{"n_layer": 14, "d_model": 768, "n_head": 18, "n_kv_head": 6, "head_dim": 64, "d_mlp": 4608, "vocab_size": 16384, "activation": "swiglu", "norm": "rmsnorm", "norm_place": "pre", "norm_eps": 1e-05, "positions": "rope", "rope_base": 1000000.0, "rope_fraction": 1.0, "qk_norm": false, "attn_scale": 0.125, "bias": "none", "tie_embeddings": false, "parallel_block": false, "extras": ["capped logits"], "init": "normal", "init_std_qkv": 0.0173, "init_std_o": 0.00326, "init_std_up": 0.0173, "init_std_down": 0.00326, "optimizer": "muon", "lr": 0.00921, "lr_mult_o": 4.0, "beta1": 0.95, "lr_head": 0.00522, "grad_clip": 2.0, "warmup_steps": 200, "schedule": "wsd", "decay_fraction": 0.634, "decay_shape": "pow", "final_lr_fraction": 0.0, "batch_tokens": 131072, "seq_len": 1024, "doc_mask": false, "train_tokens": 772200000, "steps": 5892, "dataset": "wikipedia_en"}
Each number is 500 + 40 x the weight over its row's rms, rounded and kept within 0 to 999. Layers, rows and columns count from 0. Numbers have three digits each. The size before them is the row's rms in percent of the matrix's.

# layer 3 MLP gate, 4608x768, rms 0.0892, rows 4406-4430, columns 384-575
044:478491497531550575542487544505441540459432469471540485503495518459503490461501551472556520473542535563452448524510404538473480497451487503473522468512569474486478548466440579546474495501497485509526506475496585495503551521508444537505508544515461503496515508522492482533503465532501443433499446546513510492450516466539438483521531468383420523539532528506497498504580482509487518421483496461480437511436493507516601512463502436552545545529474446435466458486472461593496500448572405509525473495465500561464481487504518471534523516461564478466541528487507491542478505467443543479
174:482457534505499501443460498523501464500458485507502498468441471483482489479533458569528481566480549513561576533482535529519545566526407475496456486485473465483538530468562455490575528459445500511484551540525506494549527481546574495488474492534520530465501438578535519562507505470506467531477468477507531462560512503587510485502532554433526563515530517471482502475451590450462464447512461446474460531481515516520511444563454480513493491475512488521478421512450509490549508414436484495495493479472562552569503490517419505553556549465521605560512445536501498494524457533435484570
036:492518504524483444489513488516507496525494483497436475480442422630462463569540539561498442514555463532488491567544552481501603530518470512529466562583498559519449501506510506574493471480494445496509456528623586488469497431529541509540489476512510448515514475556466513553508417560487516514512531468528558463500505496564575517463465520545506456479544442564449507475562437448510472500504484525425468510533562477597527533538494504529499553578456518537524464499465443493519448460597530491496437536560517495501453468533448590566472469523450435532472553561525444423512480437473466520
066:450522421495493456508495522449509454462517434456505514488526442579534482521478443528493473497452536522426543535485443538565473478473518434520442508533490524434431457519471566487496489444391483538436468530495491496551549555589498509496542506521550497557518549482419443521492484470581523478505505447408499539516424499453461530506498496440465430481514543489430550488478431615428466498549500452490506523470457488504535536535514473424520494457500539489501499490462481506489554519553487495457466486482507498443513482469550487537486484517444543477548461495522607525496552515495470406
121:507491506535521510478507561537410557523496515422476530447513501476508465463414482535453534529504500500449511521480432437513505436510480478440462455481562523510477514529555462532459488527513488513457447546567508537467465500532422614546605483411498540477499511522538520489506511499450553532466511550498484525477519514433504484574544573426504529578571482524468511514506485522498515472485483535554486389539532491478494496503544476538503493470546424499486448553480526497514565541575514527545507510488513499571510538497476503535446547534503530506530503543499510482432493491481480477
070:447580511508467522504483482434516458478501411478429500540560536483481520484421522506621486488500553542476427447535490501550481504491504425542534528510445533550515427539472499534450502500525550510527497483511539472514547510480517515501530450551493505473422431491428529517507481413496474477508478548430461491481541441462572462468486529503493522479487510503535528545510429462534526448465470513580546530552538516473457554551463495519510489521554516506488474524509517583503465475536529453465428525477524497425461558473561578481548481498449480462553469504538503545466478530573495445
137:469481501435486525533519506567497499501479458460479477536557486553461500434517436473526488567534512540461551469507508445461533505486489523505558565544533464506522490524508518485535472485552495497520516492488542521534524500483467470490445510477473431502489451499489467453480490429411531547513470521507494409467491514486459496397569496429537493463509457410492404517515467456448450528454597525517484543459460470505509576484506518452469538465431548422584508495509498484456515482471501635464523578516466480476560516498505543494514436574501532435500440521558577455552457482517448568
117:474549493422409436445505507497553457452496545455454564497464491379501506499556493558483483514489469483521515461461453504492506409599537590589443500558558507535515535565586462485514471523483520454462512534516526531473526486412489484503530470517501548449419445476515472561599531444531597437483529456455415456511525494486594492486542534502479461503542444513533496501455483562534572493528465462525478540499495499522521459565442529541571470532514559468517550574518491448504504505495534434529489591504476467465499442510476500524528485510495558487443492473493431471506528515469494443
106:482544483545495497536494489533482536579582487466538461512425471542495466403493460459505478547471547527570488519499517476451521492463574561460477498475523454527579490560524500520462476515395514572438528446512490500566471500478493459458466500514511515471549414547451531573498475501496432506447500587466536534574533470470424537467467465441510444459465419550526500513489490486490473543554487529534492551505519490495529433502544465513425515532479497465557473538428548460504498457528528451484605484541496532430489506463507462477518533488520461514508503481461557475572498490482404418
093:425541568563534479466535489512497523438517522524514517508526504556537495537470506500531486526526513499500473455454489538460515464512546478499464451522526479469477531441510470485487521468471533637526445484534518491474565542541549506525546483524484507460578469505524482479445488513463489460434454517472474415517538453482549554531487478508438521519401535498540541439487441574476531507591509496504470567503567485545485536465574495531468558459495413459433496462471471553527502471545472432473515527486499572491421493470455546452549472486542501532453455460565543514445445492469485408
077:557466502467524565475600509449515501473504460517538535466475444445514516540491528450462534511504534497430540474557514583533510505571498503498537470474530533527534504453555520465497506512539469549514524400447553489484439501545532519518397476513491491451593509499442459520486496488453457492465515449509531497538490501537577537407526582455544498500430486496478520527564502501514531526578516521443572567452534556478508513474452537483535486499495531453473504533528502453474500531446509481497517522483530465444552503482465515506516511541480476511463557555553459441526478484462512562
073:491464473477489483485498510546405450494467482546575467502477550476420571491496577404460455484481458509451596453537527355439457507512486443488438472540527468569511517425455572494497499487534472468546501485530532496514553531493473602462484491536535463514512478558513479521452520492552511485518511567453523465526541529508502556537473456546439544484501503497490477551493568489476541522473487508506447505527501534519516539555518499464523477507471466499563491484494567559526393446490472451563546499467462531456503547536499495513482520516524602477509487514484481474453495438448429460
128:524474594498552563406528533550472584465441558484497539498454481472529535542501472516541431478516548490489462450460553487547523487521491517472480464522557497495583448561443476501455463532485524524468517494450529462526503419526499490478482489451502488528447485507532441525518543523563506495506412548578620545497504506477464547462469547507511470478494485441536560524576553468509480486468535485515497502473467523545469522553488516496553453495489457551475507414495507609553474494565547491582489562507556486540495506422488490494449537492447388523524509554502516508479509490517565482
066:414495511451484494464496538547585442523512559510396559542478510520502548542511442559507430447511526543481447515452449460444412477488547518512479434476585441526508435422572466450462455530503463463523474511523489503524486505482537531450489508598474506584523466507470509511526510531563442530486477531487481528496495535524518515557516483504534492496450520503545547477495452555489543490511530468498493499462447548501523494543502505491506495539521497603574475401478500529561485443470520500532544510499476548571472505486490517528473468530511488475523476533485508431494517522526483480
092:472469535425485469506447534571470558521505464537507456445441414516507431578549505479487505483473503451456516568516465544496535523484509464543447531544421499523502505458489528532439507437495496520510442438550557509475488546508463492544423489535449506497468486516513470488494462452582522489538454498549515448496469502483488510517489494402388464524529449449452495471528531447462479594488488484500525498486544515510549486525517518501476511464430452471548442518526528464487494558535471437518533532513497460573542471513487527505522480494541439490506537523543482498543546477458520579
095:476500555522481472507499482504538517397505510488571488521463592450447509540538460546517463539494590512469475452551542488436504431462473491537499511430508485540519461486522543500522530473470533502504486426510440536512585479522509518431441496527574516506427477482560524479517486524445522485488580505503477556451538573445554528439526537455507529490417515509533540510528498508584502545563446481483539470515525584515425535478503492526488498582488548481465557574428420439523567570472536566509526549515597459530481472492459558537515492510514493503532537447462476419532472552493434484
056:486491411499546494460468511530473510501471435486466528556442504564441441489482536460494426475516455494632522526466535519491532480542493455541532531520460521555440448448498397432512550533564450518460515552528508546440501477516474452456432451566444516424472502507509510478540462566444531459506478506515451541512567513523551545507518537416474499528550524463567474562446517448464568504449538537545514524413549507495589572464475551504522480475494474519535535474443436431474562502484493495517473494502515489482481472523422502438490530555515504502466542428478549467525438569425473475
127:445482541492460475517493508540485531525482529511539522474552415501495567459496414427513479495496466559457498496525476526525559546499449517506470493610480454478516455529459441467529525543489429545561499493539534595570414487516472544526479497485448545486517532540517478531462497491480519503477504490491583486508488481416406527435451578469537515467524515527503467440507533449497510489512489451506482473519447562511469553533523554524497499485528488473433544398526453541505510464482447428456495473499439529420496432489451512494463498462458474482488505594522518531492474511563486518
148:552462508444486469541561509469517490486586505524473450511552433494497558519509511437475522508537580473480505427547501452508561477502494443454495514464474474463553536584424510510526531493445558398496527472492534508499493511499457498546460497499484479458578496495439527421459509548429493430507530527441488556452498476585510450509530511529455448480524422515464493442419537518449442504525564500481498468419484462524518478445538521547514450526574493512587416561581559516467496508466469560524527503512525462467471494492490501480538541487502450477484463522463518536560487490567501430
118:550503447495517563494498504533566510511496429532494554448536526455556535500541512513507456475519460474487484548490458510503534502574500475491464546533535514563536518473479543540490522502497427509499495458491473517499552458496477431460562499488535569537520534514484515563454577462514518517530495489528550536465529508448471499481511437477548504544502478529529541470525465514394521545516463539464456452412529595446562498521489457428558507585495456460541513464495550503447519519545526535536556477523478554571476502480518456434473466437506484451505431527546547567464443452524549506
028:442459561454493519496531501525494484553446486421517508537519446461438518501560555501500527512473486528486518499510574573461517480506538480576478520550478492485530441616459512548573557448510492482496485522547458497520464522448418448515532542496511435484441414452545537496555477523480468505514465516471495428456538502477504592509541576521479509494466474459547484483543490466508537469525510409499557433540492528528504543501482483441511524456482499570450495530570500517496546501452453554516514485540506432540448467543494520502566481504500463479498601503474447510461512510533434560
167:473493455544488495499492461520457511482559523545507569480515488429508463539572567579535523478506523487473460493523510490481517527523461491508491503491421559527483425477405477536459484519544501479470484516518407531510513432444457549464545482489476513530540455464510459493500537477484466539554554539486471550541429514501428462520490501455499538515511555479459442471550490504509481487505535438553450398515508496476449523434452494451498483497511468458549518534479518467455509430470487534564547504467523471523552494482502521392507461506499422457528493538540479504538534515472562456
087:508467532478564501465496536471472498492461396459466462438415481460446522522437426445504432464480491433503527517517458498520472492494490461493515465534461513486473562509482502442514523640415435525464475469553526444504541570454500512490490502405590509480584550489539475491469615467570491513424522522533569493505460464503451512492512493549551498466561457500482509443478512521492482492517541489488564559520474443467485523533494439577439513579552504552514501544457477537515471454489557535496470455501489496469410445484526531466474453503490555516615442514501510474429475474444537505
088:485516496483464421418485501463498514501521530532503578538501448448556500515437473441452439525511396461507451429480500519498514455509552467481549460560476556407591465559459523466482499562416477520461567545546438465504516464522511544428501470534454439492535403496521485447502400468537472513492489530470512433546411450473496524490573502476598466490534527583564482507459548522503543547556520446499507523520504542532468432457486484534471455586482538467532489518478492512439537497446493566453482508504457547506532470537524536432532536522478436536580537478530489505516536509530504429
059:497532564435475457515453482552523500493571437451555497532478477510519528500463533554522483498426596533474459516522516473553512517463506487532466533497528496454524504543566483554442562516447523498484561438471551556466574495485469517478495512453554593490451534461470560515471473443478524528537499464478526509536487520500526465485476523575467519500476461506553497541476446452406571545495465452464456483451489487490491452531425489520475529495545543453536428504473517538523547484575565442491577495527475405469572537414504554524477565534530482509473528552448445470474530478524510499
# layer 3 MLP up, 4608x768, rms 0.091, rows 4406-4429, columns 384-575
045:497455552589519515406535509466530512556466500472515563516501560516468522526537524476501486483482496488457497496510480582535542504487510490504509526492540518511479508499503561514439494570543528468501492510465539480483516461521511508519474505537469471552476513547460486480513504497572485471509483554469477439490594496564517486530481518427521524532421509480541580444442468517484456492457515503472493471470592600449563507482529499545499503501466495435453485509439488456503494468551510474561499572542543444469503500512449542493534491515527567408540535494452494477480499563475474490
200:474512563530515492481458556534475549495466542523463460516412554472477503407514511522434488592528561488487512453489514544487499527441527519522444480568496524439432540472460456486631536584545500513478584512549532439574534450468532512481515521442438454489454488519475522470539466493498481472507525540496496491517410457539520544498518511502553504465503518485454569514592508542551482505553482489554456532451460522475509582520470518504522515523495439525454466544547541530428451485507422465492441526506476541553473504497508537509500571476488547450487464507545483545532460498463437502
036:543457522475406567457448500442469503487525490529508531441491471563514417551582533613492471478478407509519466593538491519513472448545542530478561529516492576432400458533491548579528473472567527512466483530496533516425563510513486470578480524452491513528482505493484512514497501492501550393454481497526512483452494543568509458517484574487502522468495525480463529470497506502520551567509460457446491539517515568536552485509514458539400450512471490540484511490480517457501399601536549535514471501522572480481520521485433535483470553492459600568553522516528489490471482502504574514
068:465489489534500520480547451444480548526530503477480494534550479460521459501561561463518519553465477504543497526514533482473551503508475532486520555484546461524480594524504521484589540497604493535449511531520493556470437550517489529421506481470472485490504535453452529548520504450496495490562461494449482480487502512531499447538520484559429501506560472525497535543579516485446506455392522495526514522491522559484435465493497558476523471554487522523426553492453483568506548483428534485468432469459479486565460499542520521495484563541544477422522534500505528517494509516483461513
126:521452528452444475499528479574394542499547610427490500510492455488446488526416498506479584535489488428490446510494505443499474433547502510499501517526573495462508518503560460522512440480497499520462543573545522601494457513476507599557537517446526633516540526551529452434521463509543499468507487537493471512471499515428496505588512473515467558461508486533509498489512487535448507510462465476542505459507507493548497452456575497527413530540507503510446449493478524566506525532544554544481453503460452539559510467479564531445514516555538543591469550523518533405501519489413452484
071:554455490521541473536469515577467511618498529539512458417476422497540517459503523525404571467465452467536503534437484501447544458483503536467460492470530508531540506491524480415577498492497498484462521451497451481447487493517440454472548531443521499547501480506540518502493486549465493553458529484543519531451472560547462505515511494547488511538495504504455473447493522640505447493577544486435503485435458486514505436464534439475486481438463522509521521477458443468533478535484491567531515456564529511571528482505443495538493524516559517533432553469537539549521513453410534557
141:472522471409449499520483525634491484474416494449557502514513509537463467513507490526516581505509478439473523510486516495516524506527490475488599562516504490516518513504536507480503424498518516500487537503490510476453488602445472468447492490529550453469503526467509406530461501500501469529534460442532449457480532485476455536410571536488562501496476498414437512565568494441481414515438570474543510534492508535474424483525492558517492568466455457495589434448556525480457507468473480621505490474507576527506529492519605484486434458515472510498492464530574495447489505485466417484
125:523460484595503563511531526471445459537474487484522444477553503521442502485476514418546500479515509528495508437536550521510522558422500433390569485485484439506485445511440534470435484508519506497502450478513474504535523531503537457475485519493505474505502529484442540457371432549482456548498467457517577451452447500447435484498459462481537555427450486464496457500524470452390486539508493561460515561509485518555479524445573492489490500501511475546441443501486573541483545484533512511480516490502546493557475507528520530537439493484506514538579516574518560486444515438529485538
106:487495497486522505493479509526481544509503496449522440498441427504487407446483456452494459493518569499531486505423499514486495481484574514478447388498494513510515447559548491492478455482464504537484470533523605467491483496472474508490495547519499484450476446544433485562478408468447436538544514545484515469545514490478492488454448455463532535462496441553480501465455505474503522541498479483529532605545516526461511464478484542446528515477420553470517452523449535555476493451492527506479543514522481494450466535499553493466481582462480489527486507471523538498603551487463455395
094:491540497470526467541494584406564493489486489499451494473514483494500493494541516431430503453506533455509480535526462526453503520491461541521589493548495574543489548539530553470459569474506528523456483481497481505481476432572513444444531443519558549519444500499576496454522493457515519456526515489536519523529532508433501480500593555407481524530533495534586512512493515465500429520516479549466529414483555493512509447542532532550530451472424517482466499486502483459557520498533438556510478594472490455466499476505544429443488509527526492434499550509534625497523506489508474506
074:483487502480545563501533583501529498482623496480515545445428475468537568532489498518521477502520539556474526501489508532425520534549480537529505521474526519514474492475522579422447466439478525541523505459458473547545466536585539473462452527459589454424617528500464487505482492499513528536475505513489463578519486434601516484448512502435459445490498489498510588524488606483493568486516490520430514528494446515530514470496487541464493449416538557452525541483471430431437560502589506541518526531514552418478499474471508499488473524495469485542438515528480553476494586467502414546
076:549524521528490558493540493461544579522547502434451570531527414545537481528564423483557526530463516493544434558518391602578527522521560516530530525499460539514454456571501497520469447488456503530465515510489467478490453535480495397500470540526429472465498525458502515497567483481444498513450521431494479470476482475467508439464536535491565506516510501515473518485494396552530489443574545493499534499498525528525455458452483490566467509510469522540456506521460466473506580557551490490499482513518514477500472515469516500490525473518518391506440488517529477511524469528538576522
129:524550478471479519456458509499468490453592467456519506614462499483532542490509478483457535416458517475513500462493408489464490552505479543479463469520456494499547526500431562508529545446492519476475501441472529437460452493525504505485484508486496514464421517521481487601491497507529474459512528530467452562465519473559463518408530542477533509396528516460479538590453556521501513523544485548531453441468509607410427466553450514450478493517476526472499478453502490603419444460424513521554464549567548443508526500443528510511512518391544472509520510549548518514439524487457511479
063:527487485494501488459521533477439428511537470513541518483454556512514441488547479516480513511502445537458485506495494415504471470498466451496499459523476510481508490458518490459497488421542375542517515516513483458460377563515491538498470538476531535543525482494498565529568521522517549454472547518481473530486475525532476445480539386509516486516500526514595445517516523487463466489532516484528449538556429451504494540518566454464504486491481503473472507484446489419560482522477413516491496518501492451517563480443443516511449474480532492518502496432521452525546507543461497563
084:530518474523504483575591441476477402508509445435593570462562507488465515487448585455528530479517521521494435434412532496485492463562460503577473565594533469483507464489502526510522411523536505495510514461466508486502441501427562521471539492473497488508481519526530500516488527493484444499576550592493522545484505565502498484459492517487563491459412497507515504499456499493415539504484528476503509448469508469544434489464515518528489534525519433445497482497556501515466529507486441501581540505594500510479570519452480498547542494522537507527600506497552632476496472501529495492
092:486510460425536543530497451478496456437556453534525513465564513523471459465457466512553497424498486517534445491447483445520552543494491451490440484494476477487508522511481486510493488487499506491486466545512505537449483536437482506451552497525469519550467495439475567447461518483492483488450496461435514463545497434515472492462454517542470393519506520449572506446500526486485468466459516428552565485453447519508536505531503466585516474474516557485467504498498499519417470506496441554553483482564500458567449495485512536480508531490440518422460470442496476487492508442419493475
061:470522475486468553629516556517557509531459490508482494490516518501534490505547568429516474537523545494523523439464527465572475514512515532469490457499520429511519480392373530504469473488491514496491449475530480486481521521521513490536598530463517489624521541540484483483502429496522444434541470462533480506536505589454461488517513496524507564475510496489538487534506550537558502473546525524561523471523580410492433432600500551575413571520431529510464501449524479515470456492500503484542494482457541481533542488471509533525485480506493542507439498452507559534484524488506465518
121:576533538560525550513487482423553450498425511503456524540449557547566475509466549551461505544526492500574484470446459474526405461492554559442534558447485449504489528487532556539549493502532572483448513523473492375419527531562550523469526553497495476496496479426521509401553474483474414484472486538544510528516531529507585525536442484525466493468530510489534562486504448543508534483470522578556475526476498460527486499468500401498539446558480566444549474537555529509487490508587554553516467469503537493520481535529554485580543467529559485480473471467442542469572537477460563550
142:413482532511469534519425434498547518522420489456462444574482421569471479489508495497535541561496501491444419519467564492562535466545518526526528493460497522443431463420542461510528484531496482567427515451541596489511561453487549512484470586496488491421528500536534490513524506549457542545419535562564470605467468488424471520487484481530544458526469571560488496383484574469496444435549464469467508533446473521496528496497482519432503437439485495460483536598468523497500521470502558521530539467494499486552511490495533512518472520461466501536416467469489527502564517507487562479
109:498531516507466490455473510506507480496453473490473550526455453508533435485507479452492515407497531554451488455477525475469518517492541444580518495526412523455447473502461541511584513515554455514588518421445551517529487497544445490422422518560542493454486514560498488545536493525519457504490497473470466471518517483418450469549525485536465502481464486460528460522576550519497503468528492493571524480502485503495488491514460537501513530498469463590473492445449467468566478491483471517546479532518458531492512509519488483525604451530532460501574563525459550487515541534507554454
028:432496487502507505474529465478505494520473564510466575467508499551513482459478477539488549511532610527516487529533467464490437543518490554491476501450507484450503498403522470495462574487522512535503528478504533513465538545502569538469504447491482512508474586512492524524466473571534529585494507546430420502569512499477415438514545403522554515489456489563506521449481520531476464553421515525561504497485459517522527549493573510561446408532500504529555521472442499436493510493483579469532536512504535528485477487454499526496421551494456460482447479486493457499544465508526526519
158:499513512465499491470510540541446496444417448499465468503483404480526579421512469441473480531486542501533518471528521493499508522511526547484458461490485455449538525498515496510524579480430481553465534498566446472541462450494503517548511540503466465458515585452536625498529543498448500450516514465542533464481472480533462511518541507468508468547436463519470498519400561475436511507490499573471503567476497501513492478547499459542518488506492530518472496396551483530528544438516464439496469550473550552473438430550498527538475533543491505499466451522512515409526434467516535490
075:570517529500533467524504567515496481542466479481459488401388476459474560565472501426456493460501507450488538554563471486499529436512491398492477463547593503502454509501486502473474521533465463530475515483530488487504524518549430505507508517421547488528542533516508513405494534456593504488481543512494514496534492523522481456500447535536553440473530506514450521507504480541525485424486514463457531560531501528491513497493503500553449564602590540562491470549507485555466506432527586507531443440529510458492485405498487520498431445492492528536515488500566554446492485484420506516
091:526523455402476509524537540473505492548500450551530478522489405505518448463540455540468495509443546515478522503511535589487432505586392503529547497395481482508495505403435508443503500447545553468514475512596551486523512488498486570482494484509495470486530525509535552504503540485538475535503589467478524508456554470465448486515523468494542490504530487456484459515467391484488515503500491491457556486466494501461498586538509572472524458536487410513475467484510523440547474537425469463495460504475500515416547508524488524513476496429529519490538454509438459527452491415450488540
# layer 3 MLP down (transposed), 4608x768, rms 0.0344, rows 4406-4429, columns 384-575
048:526515500527489486511517522492466489447414513492520507571491482529526602524496505534512473505486510561493482540528462534491449539471463459488498534487570467491487402478509506437520447522505529486463538440566442497466555474450518479471493513502537460427515529535543513538561405519459562459464491564466535501489574495521474453543455448485427456515454575509470479492563431438513492462515564515504549480598517503517455557480555465541509511515480474510494420511448551503572513481505564477498541559515532490509443553455502565553480455493504496489545497528447490527483540507555457481
181:443510508512479551453469535482537549532470490464492524455488482486594535524495514451392495542541563511486553454480538526385525492465455517507490528414477531472493452485528530490557560507425499543499508586587541505477548440431521548474556527558455475536508459476496549573529494564399484459446530503517473489564515547529525485478570497500518499538563503515431493505525550536554465539457520415525504453540459439489506476512500531482475472480468491521469504471477544505561546508509496515520537557515588452500405492559557500530461498537453576463498518500496475510462463533467436498
033:516557548498488544489469488518491446505497469531460464510511491514595526451551515470506562445456525501560507497469475427530525485506550473486538478516492437444540499481503449472535465477523586506522478517469477508474512509481472437490504574532492535492478532479446496470500485517577523500475556483484452490504558451516426533554468463432501563491466535500503417545461440525520509486482486518583435533533513474536583452469489560436388452530401505523556555477519529446429515546532485517495475518559531459457544577467478473469492502479531493530509465547512548566501525491526561468
062:516562447476522474511567516490573505525419513475488529486501543574494473504521503475519483497524491551526528461477494512485593580434436538553465493391499470446505558433471513447516561546529524465546515495522547523552438553467517554503477463501494468522457474455553520513535502545565463586561555534444557493479454523499522412500418500435537516456469552556503560471487555512480529498536535521420518512451517517505501493513535567557496475459508446530498530507418460488488490518515558451484470564508484517505517551482611457394504532442466514482467482575489479497536498476509490555
115:490485433519521482526476473476530478576511523437456527514480479481557473497503451503507497480483565453510515478560513520449504540519457527490547494513414527505504464483513522547471497431467514523470547559557516616465431557520477558532499488552519540522386459459461476513548535484447580510483447462549508504475406513476457474434479471477521555527490510482462579482559514537381563520548499469582493445449435508581474422533502463493487478480531495526587464493489447490473472514483540504499527461486513550448530519441515559498529473555532511486486443500577563405503482404481491464
072:480465501514434540482482462519455465564460492447468510465530496463506478527575486494479510485473466450537535489513505514517410535454497529495463528503427384511579497480545543506517486466506474438505475460453502507463487460393463514554537417500433531497528465555529531476557513482526476475451561545549521449428508544458504491496527470566525451531462520559451473502483450528440534489465488491556544500499411480458503507545506469461490553462478497519560546522502485412518538482468513576569546404416506510500529450517533527499528511480495560516496539456441501555474513616549483516
139:430431478451521464462533570511504521514443568416433536513499574554510465506428511529487524422502527479533413454477515442474532551535512463535498529545539549537493571412490480454545467460524520534510486434525487535494520546427467482423555484513558441504493553516503533627466513532495492442498513516471515489484512491527495535533618512458515567493510490474506608520618458510475519463473534491533526506437533449423464465531496453501471580458430521450482543492565546522520442475374494520505519474465544450441526522507486536497542509557486534552435489461499483460486481529520529488
117:606528561541498476477532479514476456537419572502588486476508447526421522498432561501536463518522538462494566478512529562413454500542492531562478520464494514398475471521491515463500527467545479598438452472467489525504452521477497546507498513460510536536528469523530606510530512489477462472514494493504595521432440505462441526464547534502558478441500469528491464478497481475522497471465479586534495458427494491437525483551534520522433497526486407424484551541555532494505529535495483532484597534526505541506477466491481526462492479484553457500500476447478472494577468479519503533
103:408498449500461504485542521487484501486544563491487356535430546481485567482504483445456472540508470475492513515470530517505508473518524534506468549513439534501479484499458412580539526487437536545543483490448520556504458558574466546487496486518526457591503473494483514548466460514442496487419469458513417535519453516546543530455463465528636587529516446547489494494586581486497526536498537507462560506471474369471501482464480542527493493465421494570550522491536533523547486529478520501476553543495542520474547431503503460544553539491507523495501465453548490477481512508540414514
091:492562484433410450523500538460598449462453527526532469482528504464449446546528516535519433509532561471555428500437537495477496525494475541512532452468449600479554499514536422495463545513544508459412511547488554515451501482494499501482507504509503485520481498458507473539543468443464555459537524499520575510519522447394549527459454610495475520513484564518536530495515511422467510514436475566465487492443494500586542568542592473467466491524493501522457490464479485498483498483462532510517599475424527483503522471555524513404512505503503523409464485530553529492499503381415522489
077:514455494488524488506530486463537506516511411442539450495553457411458525516554543458484510467474474495428510507402414537483521492576492496571526456482523528525470511526497539530514473487519490499515556417506508523444484524559495502491409531430519490485474459597440486511521468466482515486554533505534519532509498436487521466447493466495446549493403482497483504407487533517483544490466517517486562447491445541432479502553517481505573488538520475454503464419434448468524463486497543522499556480551550549447429452536469469474480558480508554465447542495550486485529435481484489521
075:585532538518444518495477456445486495508567529388470538498480468474527560524481504445573552555500393521499527523557458491527452501430555533572527523608500432459433480551475502527524420548419531490535493495458435515510474538532498478531462564541458551581571447477490497459507616499486471603440481490512547512493523515498516450500460561408533450521419561454510472488571425538548460505519449582572543513544535527481533444490427535528476466493460528457452529542511558524479522497541501498539420445592503567505477530533534496446485549505462493574514529536552466530472476550490540563
124:455512539579504556451475551502513505528556515479466499529440537549491562503498447451514541520421483471568484516501454478511443458433475520425546501591465536534534504457472512496525480464516568542485569447453556391427471445444554532439555488513492529488494516518503535529473566509516495547382477482514479558428467395507542555499499420441531604510505579467455544600480496518467519525530492501445490451473512534509476487457460506504483467533529400549499543411523419551545493550473436445491468485437564468484498432526442523484506448464454474561484523418475482551425515504503471517
062:481506486513565491473509521565531437503498547464434494574482493441515509481530544479482480442447515474595487515502517497473514477541540502492413481472449506520537496440449545461456511504486475468509485465537501526517572531446486542515430539461483475492564475509446559523529519456528509513521530538463532528518521522450477425518514515498522461570481499474410452416511506524430497509532467554539427515505436469519485556539530593562554568503532429555556538499418509494542441437475523467519465492503559448521491450527550537533541499522514457527522462498462453563465515552475552570
089:544539522496517421531529542469550468520453556518539567548458490539500506526463599429494540539547469572532560534494490508494537539544514441514497448558486572506553482542508475493457464423443484495495509534461526498487501542475554512507532504462540465484528505478497465503535466544497498521518519555542546518515497588512475540553531518485582529504522473569478497482418551464425488526524470505553472493460550476525483443558475468529461467454493505464539489571528403526515553488442465493486468455538505525511530605507494446558499461529476501549514490492526550493488504551486515504
091:472483478510518502512496435487557461448533558521493486529472489521512480557527448573520471419505542503419484508519540482483551558478472539527547548462523561559553526496442497494591494466490540555498453573528411462511466492519574559520495485421516508522514552458538513459545491464486485528481492523529527493489489543564495445517503470500476485592553438520515484508474483517523437570506442525495516458464476506501497534460599558449484495516558535515454539500553481482459496596397446512394511575506459541562508490490534512449536607501490534494548476443507490510489483489513482471
058:465471596452555555518483578520456440516468477495532496557486419471536509585419506551503468449530453542469528536445480522527463458410495612514474427477522444470606497428416544538461500518475465450528506474503560463445519554453505583515542497519532494491507530546489495505525534539477516444526481506557547496577488553519516484539500454540506519449444519548546532489592493557513550532556521470486515457492565441473548485592510432555467526523508509403525470486493492427463465395457499509539495575467537509505559543448508491506506488521535519513494458511456495473486559495469435499
138:560522525578558496503478526460539467564518487488494473475530527467486509569570418532461499536531526423514599489557512503479473491518440535439512511512454498554528421542482540521486510447537472534460546456406527486394584445519487514451480555499522490485481475474532511505470532492551437532507524507517552450520584611487539528482500470488494487543515452488490479488493555493518472532492513505522523503490489459538509454499461479548439471540469417483492585514570520454467537540507540555502437530471485463412524594485518497491533490497584429486514483520460473520541562468498606525
138:555451480524456557570465490499478506477455467511480535462552462450462508495487555534463508489530531502453458520432504529532551517500520501521486497474553486548489528522555528507557558520409446522417596472509547461513503453448526452493515539520484508536489482468493555493446559546440514451488548568448413482502459535517499465460493506488465530567552498463451491465591547576436553486553509489530392486460443485543470453481478591490489434530504501529476541552441466512480511456451578500486468503449529516459478544502571549508450503543541525550519497526451435544475525533457505506
107:487466518506519508488535548534440495487527606520445488472511446464533474473512455503470560464527481517491510544410499530487535470443503502483462520535509499539470535528500524487445530591464456478537510464516578453459546509435457510479462526533495553510523536506489395513477503550503511483517523533577574463540599507460516467469491507560576540525528513452509500482565496500481558479529521554491532476512449489530496455467572461475547523473420451492437487471430501455619457521496532482484513471539443485601460528498461424567543510508475549559529535564513527539417537522432493517
025:475492516580467505542474574458429484513477457469543483461519469487468528430467427504534495462494487441536498525565500459538517582525534507486500470520482534510413499453471439468547470545447574462452581507545575468418479502478571483478522566477460509507532470475456501546508473516522536450514449620405469575585488566519503459542493476569533491507451510505478463484475434473488458430458507527519490534470473450533592436488479514470491477466473469538489519446496547438463465436524507504538444518469537507557580458476521481491361460553470511515537535499510530553582528485503498479
162:511536419483519548519507486599472504559511528547500529534509529536388560489462523515624500585446416512527475420563479504566511470555461438587519482523434446536534501431498558492565577529497447506550518501500518411475492458538503528541429543486476581497489522437455504503488574460571507533552604530496448472464456452531503426506532533541436502585451513551412507530484542440490478488460528504491511531511518424514483471490531520469577553485501526477532469525518552454495537487417486453474464496479477475471515557574496531476483472495489518465468524560522569481439573499515491456
078:463567498481472523451508515500472532492441541517401535460529550522566490487502517444435548528454502456520493532465481509523495492531473508484470476544542489590479489499526493478524543445467464453528486550549490491542414565544480453496505502451506512497485536542498429454557509494520472471444508537405501487482527531517507446485422558536474513545485556512437491506530507599496449467503471519540630519519522509559466471507536494466541527498487507477492505547523466466514518505494562485502478526475524462424504542473487482489528477557511585507536497478509502527544495503516440517
089:487519556490497441567528535468516481463455514532492482507441468590549526466457455541399547432514534483478491533461513532539480514500478458579436538536487514546521484466377497476473502472477547464428466501532463473459576573467510527517556439471465425532589544555507505533544531458481490458539548506517506551460600535457494486458565518469456472427480559554528503524524443495425507557509490533475505566504480511497481528493555598483514506485501511520465549519478527463484533525587527425509561522426416489439524535574521478530479518480477479526544450507419530477480492440548515502